config.yaml
n_layer: 13
n_head: 8
head_dim: 32
vocab_size: 636
norm_place: "pre"
norm_eps: 1e-05
rope_fraction: 0.5
tie_embeddings: "early"
init_std_qkv: 0.0442
init_std_o: 0.0312
optimizer: "muon_variant"
lr: 0.00669
batch_tokens: [8192, 16384]
doc_mask: true
steps: 11885
Each number is 128 + 32 x the weight over its row's rms, rounded and kept within 0 to 255. Layers, rows and columns count from 0. Numbers have three digits each. The size before them is the row's rms in percent of the matrix's.

# layer 2 attention key, 256x128, rms 0.249, rows 165-255, columns 32-63
101:069131135084062086173076081151141176105160098117188078153153142201162147135140165121110140137136
101:100154123111167113123169126130187088076147130079181149139129115062106137182143091117080101148108
085:175101137087170068127138079169165133122156152130153076105139070117128126103124154070197092158109
112:159181170154123138113092092145113114160168137097170179097190103133156110119131151168156158134109
091:144133113148153124107165153176150066133141064144044126125084190164117091128124118138169146138133
102:149091137149128115172103061164113122097180102105143089144157130143165177135112120143082173118101
092:174207097170101153128111164115120110109129069088091054152139160122091166116120149076130076147081
088:146175063103092178135104150107101130115085133046101086119136156174146191163194114113110079110091
091:158171139189150078106110164086094162061113123158102156099097102144159205179108048187154080133088
102:062117150211161103133096134154167180073128118091114154120079136128103075161136134127100127084154
097:125158130169154111146126091100124133199135124099133132196110129078103113083167182164110113082104
092:172128087141105115133172123139125101123187095222170079072097115152158134051133101135087107146128
112:142178129140108152113187122105070127076081101122051154138141095134096113121114140161092128085107
091:094170122117150063137054112129179136081091100075108148086095120075153110055165154092165121146147
100:117110150113131118153171102154177129135115180111144148111107123096170128156161094069179123103154
100:101091162059068078136106158122090131084134097179129055142105136142178129117139095070109172113125
106:120131170158198140093184092106167192181132155132131137150114166119147156164122127152177114107177
088:152151153099111114083117057123126138162162138127103094136079107179132090142133199087115091113149
093:088106130118195133097092142117156138149121129090089094138134144113160120144135125101165152116146
108:187116123174099180103133130136151144100128154164109165088124104138122157163200103144084184137102
093:072181070135067155099168142111091162095131088146146147121139160085152169074129090137057100144083
099:094140114127162153080116141123130178133121130079143143133168155108138104169153120081144145140138
085:102048137094110133128111108120105142154157111169112173169135051076190141142081145114128090166076
090:105130129195045178100154166184081139132142111187124118100106099118103156071072166088096108126105
091:157112151173108151057145136133046122175157184167117143104153153146130113142132130108161161137172
103:152152121058113098119110109182151152066102152167093155124086106112130161197186103167055092107102
086:081160167157154146073130158164154130060141069132162194114132146126111125060089111168179128106118
086:108113083122168120128111156168138177146094124126127116105145149076130126129064146174190128155152
074:107069111097114068118139041109098098103136143178052184096144121123117163162127115137152075144132
081:113055096108138170109141126129162140110126170164112100088161130174123166106146102116108134218123
078:124104109162103126156129166119073077089061134076166161180149093125112135179124153110095137160141
095:146150143102125145121148063121099124153108135107124161214168160165124161131120098127155125154083
093:115152157171144103104167139103118137196160118081122167209134107096126184141162108094148107129095
091:125082149093135025108111138169154143179128127153129119110184135120072146119083142173160110076106
105:121129118120200179174118119191100097141153124133123134160176108159127054138144122084138086148157
072:110133103146120138084085151127129096100163096148080137114148137122089111149185161188137093101084
078:095136075071113136185118109134130141123194115138131120129058126131145106139099160142134049130123
076:074148117138110100164131092078136107157136131138128159149117075146132144104111024123100078190179
091:111118116102198075130111103095085195166087156101142142157169125157177102152117138121183143139110
105:087164117146123144090145076153210134120182099114101145105096128143088123089189102113089158114147
089:119133144151131177140158093181110122111230148131120103152099044116122153079171127095071154145138
098:124117151180128183132103222131123149110160134130104162190109081109142112185072082148148072159119
098:130164117101148174123119162138118092138147091121130125060140137155100098056178163097169203144123
113:136142188099131146156148074106129138095136078144163115131118152168162165073099078153127191146082
096:113153179119141174166144127124179113136179123103075078117119089161134028123088135122138136117144
096:169115112085119205147146150186101093178191118107142110103092122171111069065050180138163141131118
105:172143085117079154136110108108113082093113097150092184178158103134137128173046090064150130126186
107:138064123146162114109143142148094183162118169155110111116082176176148149130114136119152194185111
106:113020119152182093058084164191132142192116125137122103143126140117084124114094115144117113111085
098:150083111132176129123099105146131194156096126120151100100145160179179167135152069147149154145091
109:092115131118131152149158122102161099105145153145135143145146106099197094132105111133138150126108
092:161096139044114074094120112106134153161125155146149042161139107168075152100063164131134106152085
104:157085121095098166109127197115082107150111087094128157123140129116182177129181121103135138111128
097:138136135067147085186110142164219098177111080109157107145137162131096052125124105156148115120120
104:119153137108142166141179114128103097164166126110160121145109155123140150089143122170070202133107
114:143126032124123090115074179142144128126122120105135150080136139097078137143178146144135102105100
105:096130156101149150095119154139140126152097137121093110104122151088140061138135114136141034128155
108:176117107140178127081133164103091129075173241146119139131118163096126166173166177096098107123191
104:149160093156128113137063145143148190103110141148108134103149160128110171150139146156106048119141
097:143114050090114110074137171148135077145173143119124093077128132130222158115130069128123101147176
084:142073119094107128117166132103150107130151138133171048204154147145085135104111120140105111076122
087:103129153139145104181147132165196164091123128095154147062122107142132120146161140120158153198127
108:127181116110079139136053145046090110161196145082144107126119066147126136118101136123126088141135
092:140154109155101101132146092098132140147135137150174137149167142106097118068119143160137072044151
097:128105183165185075155129148172196142108129175134074185107149111084105116142143102100166182165133
106:162107056085111103083081203119186121105146120170091088142115116151118126145121103123103125124111
101:149129065159117070089157140089095110108148094180114096084032127157099124177148131085080147136139
106:157097124162106116115061126156119113097139110142162106111098109104169156132118126138082134120145
094:107114119145104127093101109155129115129118131168092073102126164143201099057130114177141108108115
099:105147149102183126153170160100154178116094120126136214156162108051097065148150167119102118137107
090:120070153144154122163087152146148121115139029148156116082100093160157110181138131091128102098142
093:149179174056121116127122126147103147115123170148100069148091136088121120162128127091143104098090
097:099087132132174046175106144144161077101164105112111139162095078176097129163228148099175121156129
109:117159056178147108195118115112158078106126153138147164103159139132100155085126160148171132129109
097:196210068131118152176162140170164141068143145177122092207113157169101100067153131164085172144176
094:170130189099165183135134161157172102121121143131093120160041159083088104102109159081125138083131
094:117134109160158112109073193209129087125181097159091073162077132102099094085100101091160118067126
115:098132105134065032111100110107069147170133092106116123106129082088133146172125136119123110151112
098:123163130081156151089105131138166126145144105106113133171110083033111116124121140085065135120142
111:131119169136058120141124201103166116126081187113084070132093108138134079151134108124069154152092
100:134135097163127057122122173175104120142183126114180131115081159111124121127119151083131144120171
094:139102147192055104140101125106126210129128168118121075096200101179159167128116151167159148180119
100:170084133114113116080118077144127154090131105110121084060105122103104124142124113122153083152159
099:133109126206115073169123129107148101145092172173164158120114184138142096110143120091112136121066
095:145066146104126150116130144168142086071091131094117073113087114108029099101098056059131131124112
106:173129092094120177163110157122124134097169134159161093148080142135062056140158161092113086144116
106:143121156091088097117126166098112084091128140159138177142125133081125121123167098094141099089144
081:075132141115101087146099087103097206195098131074179136108190102174198113157107118146138171146121
108:179165105109172105063118150113164133139115181164112142191127070061139110126153061158105106130145
095:137089095102103108168163083162124156095088112076113100085155143132209185160155157075092083139093
099:094163163162215112143105138087157088136135134146202183168139135129127104172106110122166134074092
# layer 2 attention query, 256x128, rms 0.266, rows 166-255, columns 32-63
099:139098121095144144172174030131174092114089174166125158197114145128173097113083109148133195162090
111:134092126187130095042168103125091122136148130145144133155119121111128070148110172121140130157144
097:133124151123107115161125152087083123115149095142070143151062105133162091102099198141092183092096
094:163148083094217085158086154115140214132085162108118126129177156125135115102123154134200137130102
093:124135126115112171166090081115072120165190095121111138102107101082051103148109177144143164077157
066:098114101047170142092139141143107110135126155190176175145143168128130202123137115124155106121122
078:103160138094146140095157146149137086180116163148125177131134109115143183138115157153170124156152
084:125138086122207123120096122146101056223141115141136091147172128068123108118135138166152084099157
115:118129121115141155133125116170146145150093148158148065125164170096133159106164128178108152091084
106:110129099094070164139106151138128113142083188090130118135130156109120081079158113100087172081100
138:145118141213118067104111113130107134184155076087141128153110058090112116082131135113149174139150
116:073108122147120146110106118123180103167149141137124163142119163160144105064177049087148098132129
111:088102101127137119110143142130098107137072171132083082174074093099095111138152153138104173118116
141:094114121066117127120141127150132113112134207202150133122140177120141117125073092142092117157080
100:143130131127081171091140164154124113100148182108181136126143089119164175099101145139140108105142
106:123089091064087121137154105108146135126128150149119144117109142070143131162169063103120093095129
105:090118168169099152219108167105086155120114089123118116174138166117159079117135117101092155090097
123:169098165149117144100142110147093131134092125184091102102125153129178098173112158148137153109191
104:107166116179107103136068075122135111128197158059095075118081126127141112143124139113102131141108
118:147137133075148142172084089171167129147119144091128139092112149133168080199133048120121176095142
101:128101155160196163116167083094144081141118137176077132107073147080154086157094116189135148118079
109:179157147135187125122115128073149179159163122101081095113072097161117118108128137136133115150077
131:096161138177138123130091106123093146129128084112096124176085128105054080104152192152164120124125
100:072131147140108170168113110112134143085148121129090102129129070137083153107093130091129135051124
100:071109096158139185118109139087096081142183126115172123146151093122101136181122115126083117174113
132:125091169133124126118142143102127126099105110118145147120130136114113106113188146060114128069138
070:123127095214120097093136127177141105137161159071117102093199097156158128086170075116084138155137
067:080123110166151115077093135138161165169171124146151170132134114084166157137166147149166051116126
070:146128143115130164145143175161157084148127106140105158103089117194196128121107071116128112196139
071:134140149178081158101088191156145120109121109124185116122121110116136119118108102077087121157153
085:144111175193181157156153179182168102115152132086136096102081153089107115095128080050105135137170
096:156093144122123121104129129080098040199087133155147107112135118049147118153095119146138154179128
093:103152111097109185132163091146119080147102089142146104114116095105148137118163126118120157155085
099:128136116161163152117159145095139132117105059113139116143091084153119147172140086137187137095088
064:099118165162130118105169156109111165200116122089149142194075073113124113066126092093130102067116
071:122077101111167132185110148152120116086163095116139144093089144162082087152201166133086117088151
064:069130125095117109153147085112131144105118030139122102126096176152160103067142153118081122116123
071:112107189052127147120173138162125094150106087097121103148115078048154069110081120117100127113137
088:099079133117088150112133075112102100174146197084126055156121184098157110078124110125095199120132
091:124171170114113117090101164169134106223122120179119103147135147080145152118091093130130144081127
085:151163115100130066141142133096134090106174122141147084107160098137141162106135097113164155175131
090:130176136171141169134144138104167155094094131075061148142095087113167130128127128126111127083139
120:116068107097198128138092144114127114124130112121127154182113181140099121095133153136136110154102
086:139129128144110111144117098138147150173162059179112132103106142155130140110108059154082131106194
100:149168115131188126138154119157164175136074096128103142073123055126132139139123093134164139118119
106:083088121111204081123107158168113114092125120100147116112095151131131131162119105156130140091123
107:139135102086181062117145146096082172108108088116182139106126107139086122138107134147109125165122
094:135095165075147088133201099130113109104137061131107088167131126178122164113100120102134142176182
094:141080188081143143176158158087068158146136079119084099146141128135098166102118188137165145083154
098:127121101128072138161112172139093141100074172163141077121139173158152165044151144149110132105119
094:091110156112130121112136135199169107172062083116117162060115148094175121104144145150136126130105
104:083160124106109119200146155151095141157125167135100141078098157128119121165121098144162098104082
113:169142099183079195175097137167131153102185136115128138182124115152149126114120145139120131154136
097:097117127085094060170129127151138149141114132076131119111074116124134153097078098124102103166112
101:134113139144098133132197099116136159146131118113129145123135144179067124162128149171161163114149
105:123183142131091154142139097125107171108168152077133108149119104155130174143132099092097146107122
100:074158110113104103135090100118090149160139184044139113138121113096144127157084135073106142074097
112:097173133094102108156197133107130137172085126163124157127132119144126134069138159139187148072160
102:114120170142076168115131141129153082087163124154129113158129051114181083158084136117064228112113
080:136129085145114129104050115137151144162147134151110097093140091141123128083191103178168129152137
079:105151157098128103176093125116116133152094136130118123106168116105161134128095149147104126083135
079:092123153158107154172113137188187117106114122147096120131088137060130127121170128164146118157136
074:088080087128093137194124117151157089114151122098118141061120150143174122167095140111140172085090
090:121149128107112171126148143151086112136114161140101141119104126213189156099103139126109163163116
091:201082139165126154101067171123135144180098152141094142141065142157144139103126169160165102145106
103:139096171110142146108078181146154158127076121100114106126127137163083171099119104094151084098140
116:080156146145187116158138114148150105137095123161131167112076064156131083145102158164179093178104
072:134152155107137150160114109186203142124115137139116125095087153154158132129139172118162148156102
080:134149130111124104133210122085097152135171094156138159135138159118084107098106150112141135109119
071:128104091131148141131113176072118121100157106113115110098122148160132115126198182167133149116089
086:085037146136096123028115094134128147167118121137148165083125076106161096122151118101155065106087
086:200110063093194133178135137048076147125119109147138148198125166151099138116104137087132111165142
086:138136086125126129112144174155132133144072126163145140136173137111166097107116107148074063083078
101:139151096127095127125093092094109172111150138134145088094075087073133155148060153170076173088133
119:086114147151135127109150067154177143062172124180094114133151108111191161165150093124121163139137
113:144050171096197160119106081101074109116045156133075153137080150146170167093093142134107117204071
093:105065155081049164172161183171098083149121163111105139156160127127174112154172092119172118110110
108:093137104109150160132121218148180092070104188171076121133099109115143131197126101143081099167128
120:119071126171143131133097111125169150087175145060102129180127131109119149170111108094184152101170
104:104127124132148151140136149222104127075171128122073161129112116138161126075103150068145095084134
103:145160096077090075148053109080123114158069126125102107121105173098171153158115111142128114148131
122:144123117130091146146171115120076113160135132078084107109113145101119080099136112070184115110055
099:130120139136156184143121139159176181119139100122068166136144151164105141134127148150152138089210
104:160086185142193132149133092124072084124126145143084128162138154136131143122114145160112091183135
108:143115102156189089103162093154098125133127176079133143116157139135137189103118148119146141079086
102:150159132138178122168140144137146111074096133139059127083119130166139152111184137090121115104134
129:167158094178149122127158107107144091154103146146127068146079123196094152149078172126189125121141
116:186109178138119126116119148141074136133175117086102102176131124152153156150079160160160173146154
106:079135119179072091103174109184128162176175105091136121139102135115116078104128130117170140098144
117:124148180052153144127150155156074157155102147095146114140144109172109164116099135176132162138126
# layer 2 attention value, 256x128, rms 0.292, rows 160-255, columns 32-63
112:132084066064094141101132136131091088110145136133069083112080074124120140078082167147173133113123
099:139168140167174143083142115168123168109137112135099119156176109100106149110122147162117131100146
101:101136081127093197148082119118147135068176129208157144110072149110146131190145144139104180129095
103:060108145131157141048162168131107128194125089104165058135152115200096149124149147087134187143096
117:088144127101099183074121151166130117123106059093170145027105153143110089189146132113125088159150
100:113114134091104145124091141118107143164153120134130149130109150139106152146027155114047067085150
088:164130168153168131161141157163169092127153168161093169161141094079169104092168170184148094105116
104:165181107097149177123155136141104170114094117140150076151096133163091147173066141113073140114108
110:156154133147142077131147143109143162150089163143160137100154098137086154120115119171231093123111
108:116160126182181106094092063129074082122139143092060123101163087188144144120126118146152161119168
094:110108100133137097142094052138114118086124123142169125104117093105175115128134141164170150190132
089:076104136082113117119104111145128120138146129087148106159135161108076147083064108082132095139180
105:113080168194145115124167176131131113128068112142087146156161177132126140093078114159166196189102
097:181095093123164061128158165157178074174151118153117169139187132159102135124107153070115135116045
103:135146122101122166145129116116077115095165064128131070128125096122095114157161139155146063085131
103:073153109157156080162150151102075111138107136134155144121115130169090168120106197098127128091092
095:126159131141140127143140136169172186121070067086161102171161054102105151146146184127141067106111
088:123154150147124104136116178073111137177142118145156101139140081094158125155152173086170129161133
105:155156109113113098159196107134126173161166158150144122089139128091062150088169142144171110104095
095:143167117095101149113147135094106053116092176141220104084152122133072130159092106124095137084145
124:144146147109175077079148178099125125115117163115103112115136111121129175133115151110122086106140
098:103081081091159103147094073146137142139114177050207103196128167122079131169081092154053096128079
104:161111149112131090091147161123149114051109132130175089151129163183116105101118176108136056145134
104:135099081151109057117099103068116095136130152105088163086119095160182157121096149103121112141124
096:061107094088167205085144102161151105092090133149137137116174080182084167091145112139113145124179
099:126173175127094182148173164142084204161119099126093137079155125102114103150125093112139107151109
119:166092125076090084094163071123126110141105163104122083189118153138133158141104120103116111058153
103:129148069164117100156163122174143177097150130142121093118158114131132134153097100173104065110110
088:138185100067176133099171078119094126115105113118137120124122140067119147116180076086155153114113
112:104148160179159036114104135156132110100177092117144134119094108085154123132144049136098147118132
112:104073091106154108081105111096106067134122153117172132174119132107173087184122179135109120129148
102:108118134105138110124102084123147109157122122141123144120160079174146163091161103124107075152097
098:158136159208065171177147126159150071155104120090166127108080131147140188062129086096122082111135
095:159143153166115116143172099114109175116148095133073156073160202113082132117124126096018135074095
079:115150149143162153142182083129133082131151085165154115146121151107161150165151191062135085123141
086:108109100203174134120117175149175198157140116130083155159146065140106086149157183162142111110145
081:135101121175163196159164202108091080101100102115146119152091109154092120183058086161159087093093
089:092103125111145070151119132073146116162146154075158123173124032087100123155106172098145057186097
102:108106061112124143084153185111084092107192122128183099167119099115157164175149142172113070221154
087:135143117126127175140081186145092158083146153163147122124163162157105118137158118065138175103141
087:162140140100098135135143124166175175110099118165041136128160170104114105115121107175152144102155
095:087146120101077155120130167132097073079124144139145079137088131195136186141141138169141147146140
087:174087144189177118105128096124153161151153099120117111105162096147088131128082143134092080081096
086:160116156176120174140115152054107071119102120117179154121114120078151147178122106082120089162136
097:188182139145099173111160140102154180134146136181136097112077189147148116109159135093162182143120
092:113113150098195100168132196082095052077093158107166112080131151129110164196087153134145133103105
102:109092144109095114154153066075104134141113155060149133080124177138145156151124125139158192167095
100:148142153154091115088150095110110113150108101177170152105125163152089136132144085111066061171167
092:130119148061092155176083178095126122116100179107142080147132152082158103122136145102101140106060
111:106127168212125121176114074143180210154174119158119172082134103136085104124104097072127079134083
091:179130109120136206159111143145177109195130170189163104087198171084093074144143095060148118141143
081:099110182126126122111159032109155104169151120126134152107116079134149133079115169136136142136136
091:158118117120161111184115123144107126121108133135118128138191134107111071116080131093138105105125
093:135100080111221094134082092124108143126129106115142108135119102138155151144105121120119134130158
101:171128150114119134118186096141159160117151107116091165090132150100136094161094121073089062097105
093:078150131086103151140110152148149136119080119119099097123107045120220109164105132104139116074139
099:227143137191120128111179089109089164204122114128144078112107151136106126098106085111088090162112
106:110128140154146192165138155114129086102128076129124105116195165128203185198116145123153130138170
083:128162183120174159098140166090123112104085113138138096085138113089156153161128231116125123052138
081:137116123214137113105151099112166179147167123131053157082138100113080131144150136099110082138128
084:136095099102145097141105197143109149155117166132120150132150089070142140128132063118122212152162
095:156080119116176138126162156075175124131102176081151076161172137143090128139207136160133131135092
081:158095125143152115128127118095138121110094094137130166095093118122144091146056136122203094149105
080:125157138085101142115105144163128136132153180129107146122138192133144170121123136154141152141130
086:138158124125104158232098178126113137165106143180145119134094052151111148152113153139079139071138
123:114184137083086159153147132134164138105165157144140186172123081162090106164070125114097119107111
090:133121156188121157100083187129120121123127145109135127103103153145115062098168167063145205058139
097:176182063120112134109138166130143196103091114153147132135157145091076138181142107105092152169156
094:127139189129166081088165098181137193119174066195130148083090119156075070108142153128110152151140
103:127104080108152122126150162165166061125205120119169149102114145094111141127091104138099140116123
104:109077170118127134060148107151133134121170154160164091125134105158075135157157116162137080173132
100:138186098103153122087151096145139135082029150127154150145107084110132132138133150148110133147133
103:130126091096092104115158093133150079151199107049142149195149144109148131089135087161134112098082
100:136184108163183150079138115127143160080113080111094164139097117127113069177148153124117096136158
106:146184144151114171183122092153154126088070156102111123123151149096151146108125126129068124194085
092:160163194152100104078130107154130119112106120144177140189143128043076149193127106154148151206153
100:146151174162114097185138130114113180084116151171177118138108053127133136072175074138160103128121
104:109086088062094157125113137115134138120153172075101187166152106145145150101134111170162086070131
092:110113086123090166095161102109111094160163150098158139120178134133187153131104129131132115036103
123:182098133097065123123120173106137147169129098120136127118177131110158156135053089163117152104162
093:159158187087090139045159100104122162100117104089138134106158123107126094124099148138150100126077
090:170109105133152088104081129139114106110162193195141094184163130122109170140166144129122152140167
094:155151113156174099124139172148112166078128114210122124141145106131082122158141132102085171158158
098:131167116134118122117140080094128075073147156122124132093105164115151140126120058128144120063155
098:117118095148142177145099118125146116147160060071167128060106121167176115093137075111149126073122
095:156168188186098163095147114146138129112123125115136075133120113152075101135115090086103158125129
114:152124123067093089088095139105158118100165141141093113137112183138170153117122095123164112089063
099:115133147106087080131097185110137087169137111093123161117145088165191120116139120061176100076118
093:125109082099146214134137146109133088161132104100060196163156113140147183077094172131106134102098
094:059101102168118136121140124155137071133127183065053157098153160126194178113107115096132121080096
084:142132183165183149167127130081096153175116070158175075112105155157113126119117134112146131126094
099:128171165110139107085105166128134145134135095162207188135116148144071108135081136149122149157119
086:129133109094102177101106090193134104106139097151168117122126128144224098086151160117175165117110
112:123143126147139175114149151206149175151117135122192109081171102048120090157117124146137118117184
096:151134158144167112110137139088092113105101097147136080136123113166091108127134152103142111109193
118:179148130138083123094112120090114178119125149124109157132081125158093091158090171099164182139090
# layer 2 attention output (transposed), 256x128, rms 0.182, rows 160-255, columns 32-63
107:120130158084096176079052161137079148115078105130147059131159154115057129166129124122080120091139
102:129139138124109109121119142153173094168174091174155117125093086188156108117109107096123163100104
101:104128104067120152150138104116089146163121137117089154138143202084115132137094174116174146144099
101:142099071165091076132083109113132130102163148141070156146130089097146196170128111151162162140152
118:100117136119137170103141182149119145060178080089161174131091165072147131144124124104073085141107
101:097158147126120181136100223153115106099151136101141133107097110071141135107192147097132097114161
096:197151101136127156131157141083140096148122132102087150151089135126078096112132149131211051178131
091:112109157102157123205123142132188126150115076126145151150124104149121118102139083102046080109172
124:097156113160113162139131116137143114122153155115203168173147126138093101107137098184107164168153
101:129145115171141097142115128172121114139081109175127111121087127120126187128102079098120108120152
102:133165152132101193154153155125114164115145110167111152113125173125179169118125109117156135117159
094:141122126139117159068071160148120065147103223087059131100093126171147124125127134149115130141085
097:188086130147118099142104102203107146149081109135154147095124112135166139126138079114145099153102
094:108097119114181137118077097142171143140162087148064146087112176145169074151115088144249169101111
093:109135052134138082067091092180175129134117109129120120118112157146121101135108135143093124131168
101:095112121117139135100113136137135153156233141124190124097076086124094130082121140125142148048118
104:130163086143139146106125098122156056112110170148153046123075140139114105185083077110096166165128
099:098143094151143131114144087146077106070145145154147104123167144087152148076115085143048200116142
113:143150119129140087190169156134168123171132142132148107158164126165175141157111129173095100183086
089:103123186098160144103123125119123152143142147133048106085168205203124079087136164141105170096147
135:086137082133205145109159148180151110155129194130195146168130132136142175104083070146071129154121
094:072098164111110130166138188136078072088173106145050189127106115120176135079195114114174129171154
106:099073140138171091163151067151184051094150122151134097127134161099143169060125106142145159143159
107:140203121145134173154100166095121144117154134102082144133140079139120124112174144116144093137126
097:122133132105121170191091123086095121138093138146116126107090116154137130116117119105132199109132
099:089163131104153083124124093152120072137163123102149154072113115126115142102138132164152129118133
102:089097127101143196116174128057142025158153130097112105128114121132138122118080089121101179114130
108:121128168126169177123099192095104173099104118111114107111044188123105162090177160110130113129178
090:179125129117098111143112050168104110159141157093148113081143093119150114159149120140074137113096
112:077088124147123129045135150151134171048148094106116170092052145146203149143065136149191096149133
104:154124069152166132120129144111120088112078133112127202131157076111164104079131155122078162152118
106:164078164141129156145132110182153133102106119155089093102097152141214136120153145133132123110150
085:166142091139144125127164088135077128102138040138092113120117109177122090130140093110144107113121
094:075115175160166130144154109132049112100083103099134207173106183129142089105121143090124145113121
079:081072134147062175074122109144113117177116129094079166063129116094105124125130157088131148095084
086:110134140151132158126147129128104123161174157146204141127105138124123167058088121120127132071126
083:134176095092157163141128075122153171153148135138087133148140153059111135087120104076142114123123
078:146119140115113116122097123102111172156179186136135138119109128165132130157121135174129080072133
084:129093163193132116121081119134068150182119120143152137086141121131101180048112132136180143105110
090:118166121104147120088111102140185060093086096150159164145186096039160166085118139165137166109098
085:130093113105137097121137167117148079130110091111238085155054135117105111129132082072156122145189
094:106120111111159166076102104149116147089107119072139045154151116109140182114125090138156080118147
086:072100092142125140124123091182059126181103102120166158132117086141113070088059141136112084085187
081:082149129116133129160094097159164179167083116132072151078129195105091140099107122144149141148120
091:132154121147130119045177119160127099070131148140073132160174126118113056128138118138143115094109
091:137191127121095122121093127068161148135218082157118067177152154139222108074107077104133084155178
087:137172105158144122101165091114062107142191104141100029100123109118124135149151141135090203158168
086:201111095120104157138143154097123117147134119116072198095089194095166119058167133085137083151130
094:151168193126066134100103145151122118081131182135144101124096140138114141127114152140138170086132
106:201123123085125132133129101128118151122112148104197153157123088117037095147084117121118127092132
094:118115130119110107137118105132122107114133149131165182175186150069124140057123145189097135111044
079:059117100154199155160193124143101091121147137119137105143124139145098085127174180105177105056124
087:101142095145105090146098111085159191102110162108111176153136133131147179107098111133170125193129
091:103063146145140183175114140172108177239143175175149142095113157081104104138131138111129138094121
096:165206167185099152118124066091101155162146151151128150136137080131079069092118150096168128137166
087:079071108177155125080133162195129131143155124165157179148125128087129128089094106099145064145058
088:106144127175142134121162096118124096123165130111100123143128157159097045106189172125135141079120
081:183107188171097125077079071115107117162113122112136120093134129184087145099139176170123176091108
072:095103156152103179151115116091100140156141127132110154119111162140117119149121167095104142080115
092:124132145176180162132147105076114168114101168162127167154110091116104129100098141136119127104168
078:127145096064148125097091183112162112090144182144135123124080156146157168112164134163113137180144
084:137110131121117143176100153164162139060134142139114033134165139167201136123122101157133218094132
082:182103126117120131149140114114160123172109124169107091168155124115155090116139133159122099128153
072:149094153133151066126125072128160088128146113063157140144142066160114153159113148121127185059135
094:155125175170128073118123066141134077106103138069072102114093110151075137128116131098152155134110
127:097130132118153093137126108175176151148137084149078157166132129123139101134124115138156107136108
078:130115152114076122092115070140127088140088160150083122108130123107068167102133148133096120104133
104:142109116174139127137124209169145085120108084173122103126077119132117157133177123138101110143155
097:118071160114124169160121114127118062126097108072130139154199167123093177124098116145125147121125
105:138161118148135124119116152169152152142208115153147149131144114155221073153116147077108136177125
105:136108122168108145138088061120165161149099140075165152102102111104186166172102155124097121127159
099:114100153158182064121133129121163091123167148109151156124154085107123129130155146159089128081082
107:152103138112120158173131095168141099177182119145144158109114165095213151179123123074126179128125
093:128077125157134133170164081106179136174170157091107050113142133150117182100135095168121105109109
098:151142119151127148104160172140114126133147081145099117163119126153062105086130233065096142145102
094:127065075141157119132117128060137128092115161112138187061119143157161142121127102108146116149103
106:155147126141145104112138069123160113136101142089164170164114117143144168173128105116099164120147
105:104176162153140155156093055192156128126145058146119156127102115096104098108069123110101139147142
089:139150091126157126157154161080071178129162160100129126114107176092162059161174124117156122091096
116:103166172112127058122140070085110091112140164180075141139158131104183176126136101139109066156135
097:142102156090140101157122120093110147186073141111202134109178161150130132198113159173099139104155
084:209154167176156142144146184116155096160141099139123131096122081126090086038122120156141104073117
099:175191116137139125140117102106130134076089113119139127072200114161105173112117125130114101202089
097:164168121123148163145119173104105170069106194068168149102173120158081165148123179170100122165100
097:091097190110081111134137111095163135112111147115157125119125149143142129131076161104133135168147
092:079112150110170188168103096113137136127109170120127120159176161098187176136139133193104127059148
096:131126075099116133159151192150134124066140127120122184168120118102147123170141077186166105135186
095:136117138094141079106122049106130153074148168113169146136167136037159152157153100148116116155191
101:172093091096100084141167160141155139142176081164138183114102158117088079137138117123126119154129
102:119117086104148125087130155108097198153134155157137163090121118109092063130053116124105108147123
091:130170163064106093117153078126131105102126100088137131119114126147191113142083108070104161159101
099:129123168190149122125153162140137030129168113137128112080130123125121169099136117072108134108153
091:116122129138163151117074086214107099082171147153124139141131096155139126095135106139128169104141
103:129070072114162122130141122106122122136147115073204136159103111158140108098111127071152153132129
092:134204179136103104148127129123175124160139150087139159106087111110115143130128130127095140082106
114:119133094135101102113155098142164121124102144117111206114174122152100178136144132148105111132117
# layer 2 MLP up, 512x128, rms 0.238, rows 0-18, columns 32-63
087:111103116183187074147122057096066133166112112143187129081163157142133160124142162171169124180082
112:117160153107119115127148132075128154146130128112092175086106157163144094111188218124119120052129
106:166116105096178147100075125110121067107121112141062098105108116115153173090088167136149164079133
104:102105129164118215129166104090152129138156156094050108116140181166112188131088196166093120181109
107:123133127117107194115115097160089085121090162166125173170114149152082175135144097127129115134142
102:147167151195116153134113157093099103112112101143146111176109117128178110114143154102155158054092
102:209067109089086171096129161116096142117145170142133098117154126098169165070179154199102107120108
091:136108152162150129104106138143099216146113158083112123123149107115083092070154113146126136152129
103:163163165120109130145141101111108146165125072106149147143119078140132108174157132176155154139123
098:142101175150097129139187100078134175121132162170120097094176125085118084162119084137072131167130
045:096094119118068178114159134143082149090131159098120152143129132142093102145130135081128092115165
108:163138150054100077110087090084109111081202118121059102109164131126106119164120078104111130060101
105:146130087110122131104126095126095104111115203124140101203137124098143190144174155170141158126133
108:102134088120101166131078140088123174136122177129206071131158149105139062155098175089089175173127
110:107128098062157116185164127120103198112196113122112096149110185118088086108149157143120140142131
119:131137126184090244176162189153111098109125156184114131126117133120168156086116117150102152135171
100:097096096135103138089129102133051131124076147143071159122094074152117088083120110133166065018158
027:143088166112184137105161134085101177141122126170158129080191133167136071131118176172107131050080
106:167121127121160120121132097147107146109067069141140081116200155138110162162133170161097084121132
# layer 2 MLP down (transposed), 512x128, rms 0.221, rows 0-18, columns 32-63
107:083113164158128116071135137103095147105090057146205096095151139151139174157138147152188096185074
107:152139125189189139103185096121107144138131110125181081089090108115108124152141193082167177180124
105:167118138130206103129153117095096094116122132171100106114093148081185193118152151157180187113171
108:109146123136131155134152146166083156101171144084107067149144152112146123105151178124124101065130
103:202093126106121131082150102073149069146144127097155132139120170126158114108130097093081135113149
099:162136094154187138119181126152090131163070148097146093122144086132132114158139172122133200132142
103:108138077130134149096147095116207142138114144194178110106141137110165118095124141145120098160179
104:145134189115105154184097167144109125096127127136116190144157106147117118101096076117146134071147
103:211148059126173173142124138106096138084176122130158162140144095111126145173196109153139182191121
096:118131094117228163113149106137174139206170138143167120129124149100095188164113077174125108094122
052:088186138140178119169103153082151115091127127131140136134101150108106178147110154130131117116197
113:176122110094135156096114091066088119071203128105085132127149125175114184142118111164123121141122
097:154155103119115081101186114169184109131123061138177119087153144107092115119129092123147049149177
107:140157141109129160183099133147143079134063112130108104134134163159143179165118152091125149130171
102:115086135129153105122133133165132066142132142138149059145145072179124146183184131110143112164165
114:153115123116125171123117149192060112155173082121185214150110133111131143101116116192143114121136
102:104129151171175072103171178164126154134088169103123123148096107114138158084198127073146077097160
037:116147081158137122137122171106142073144089201118139162111173161062133150225235080107162159146120
107:109133118104165143158156097132067124140139088132161156127149138118145213136123111142145074164053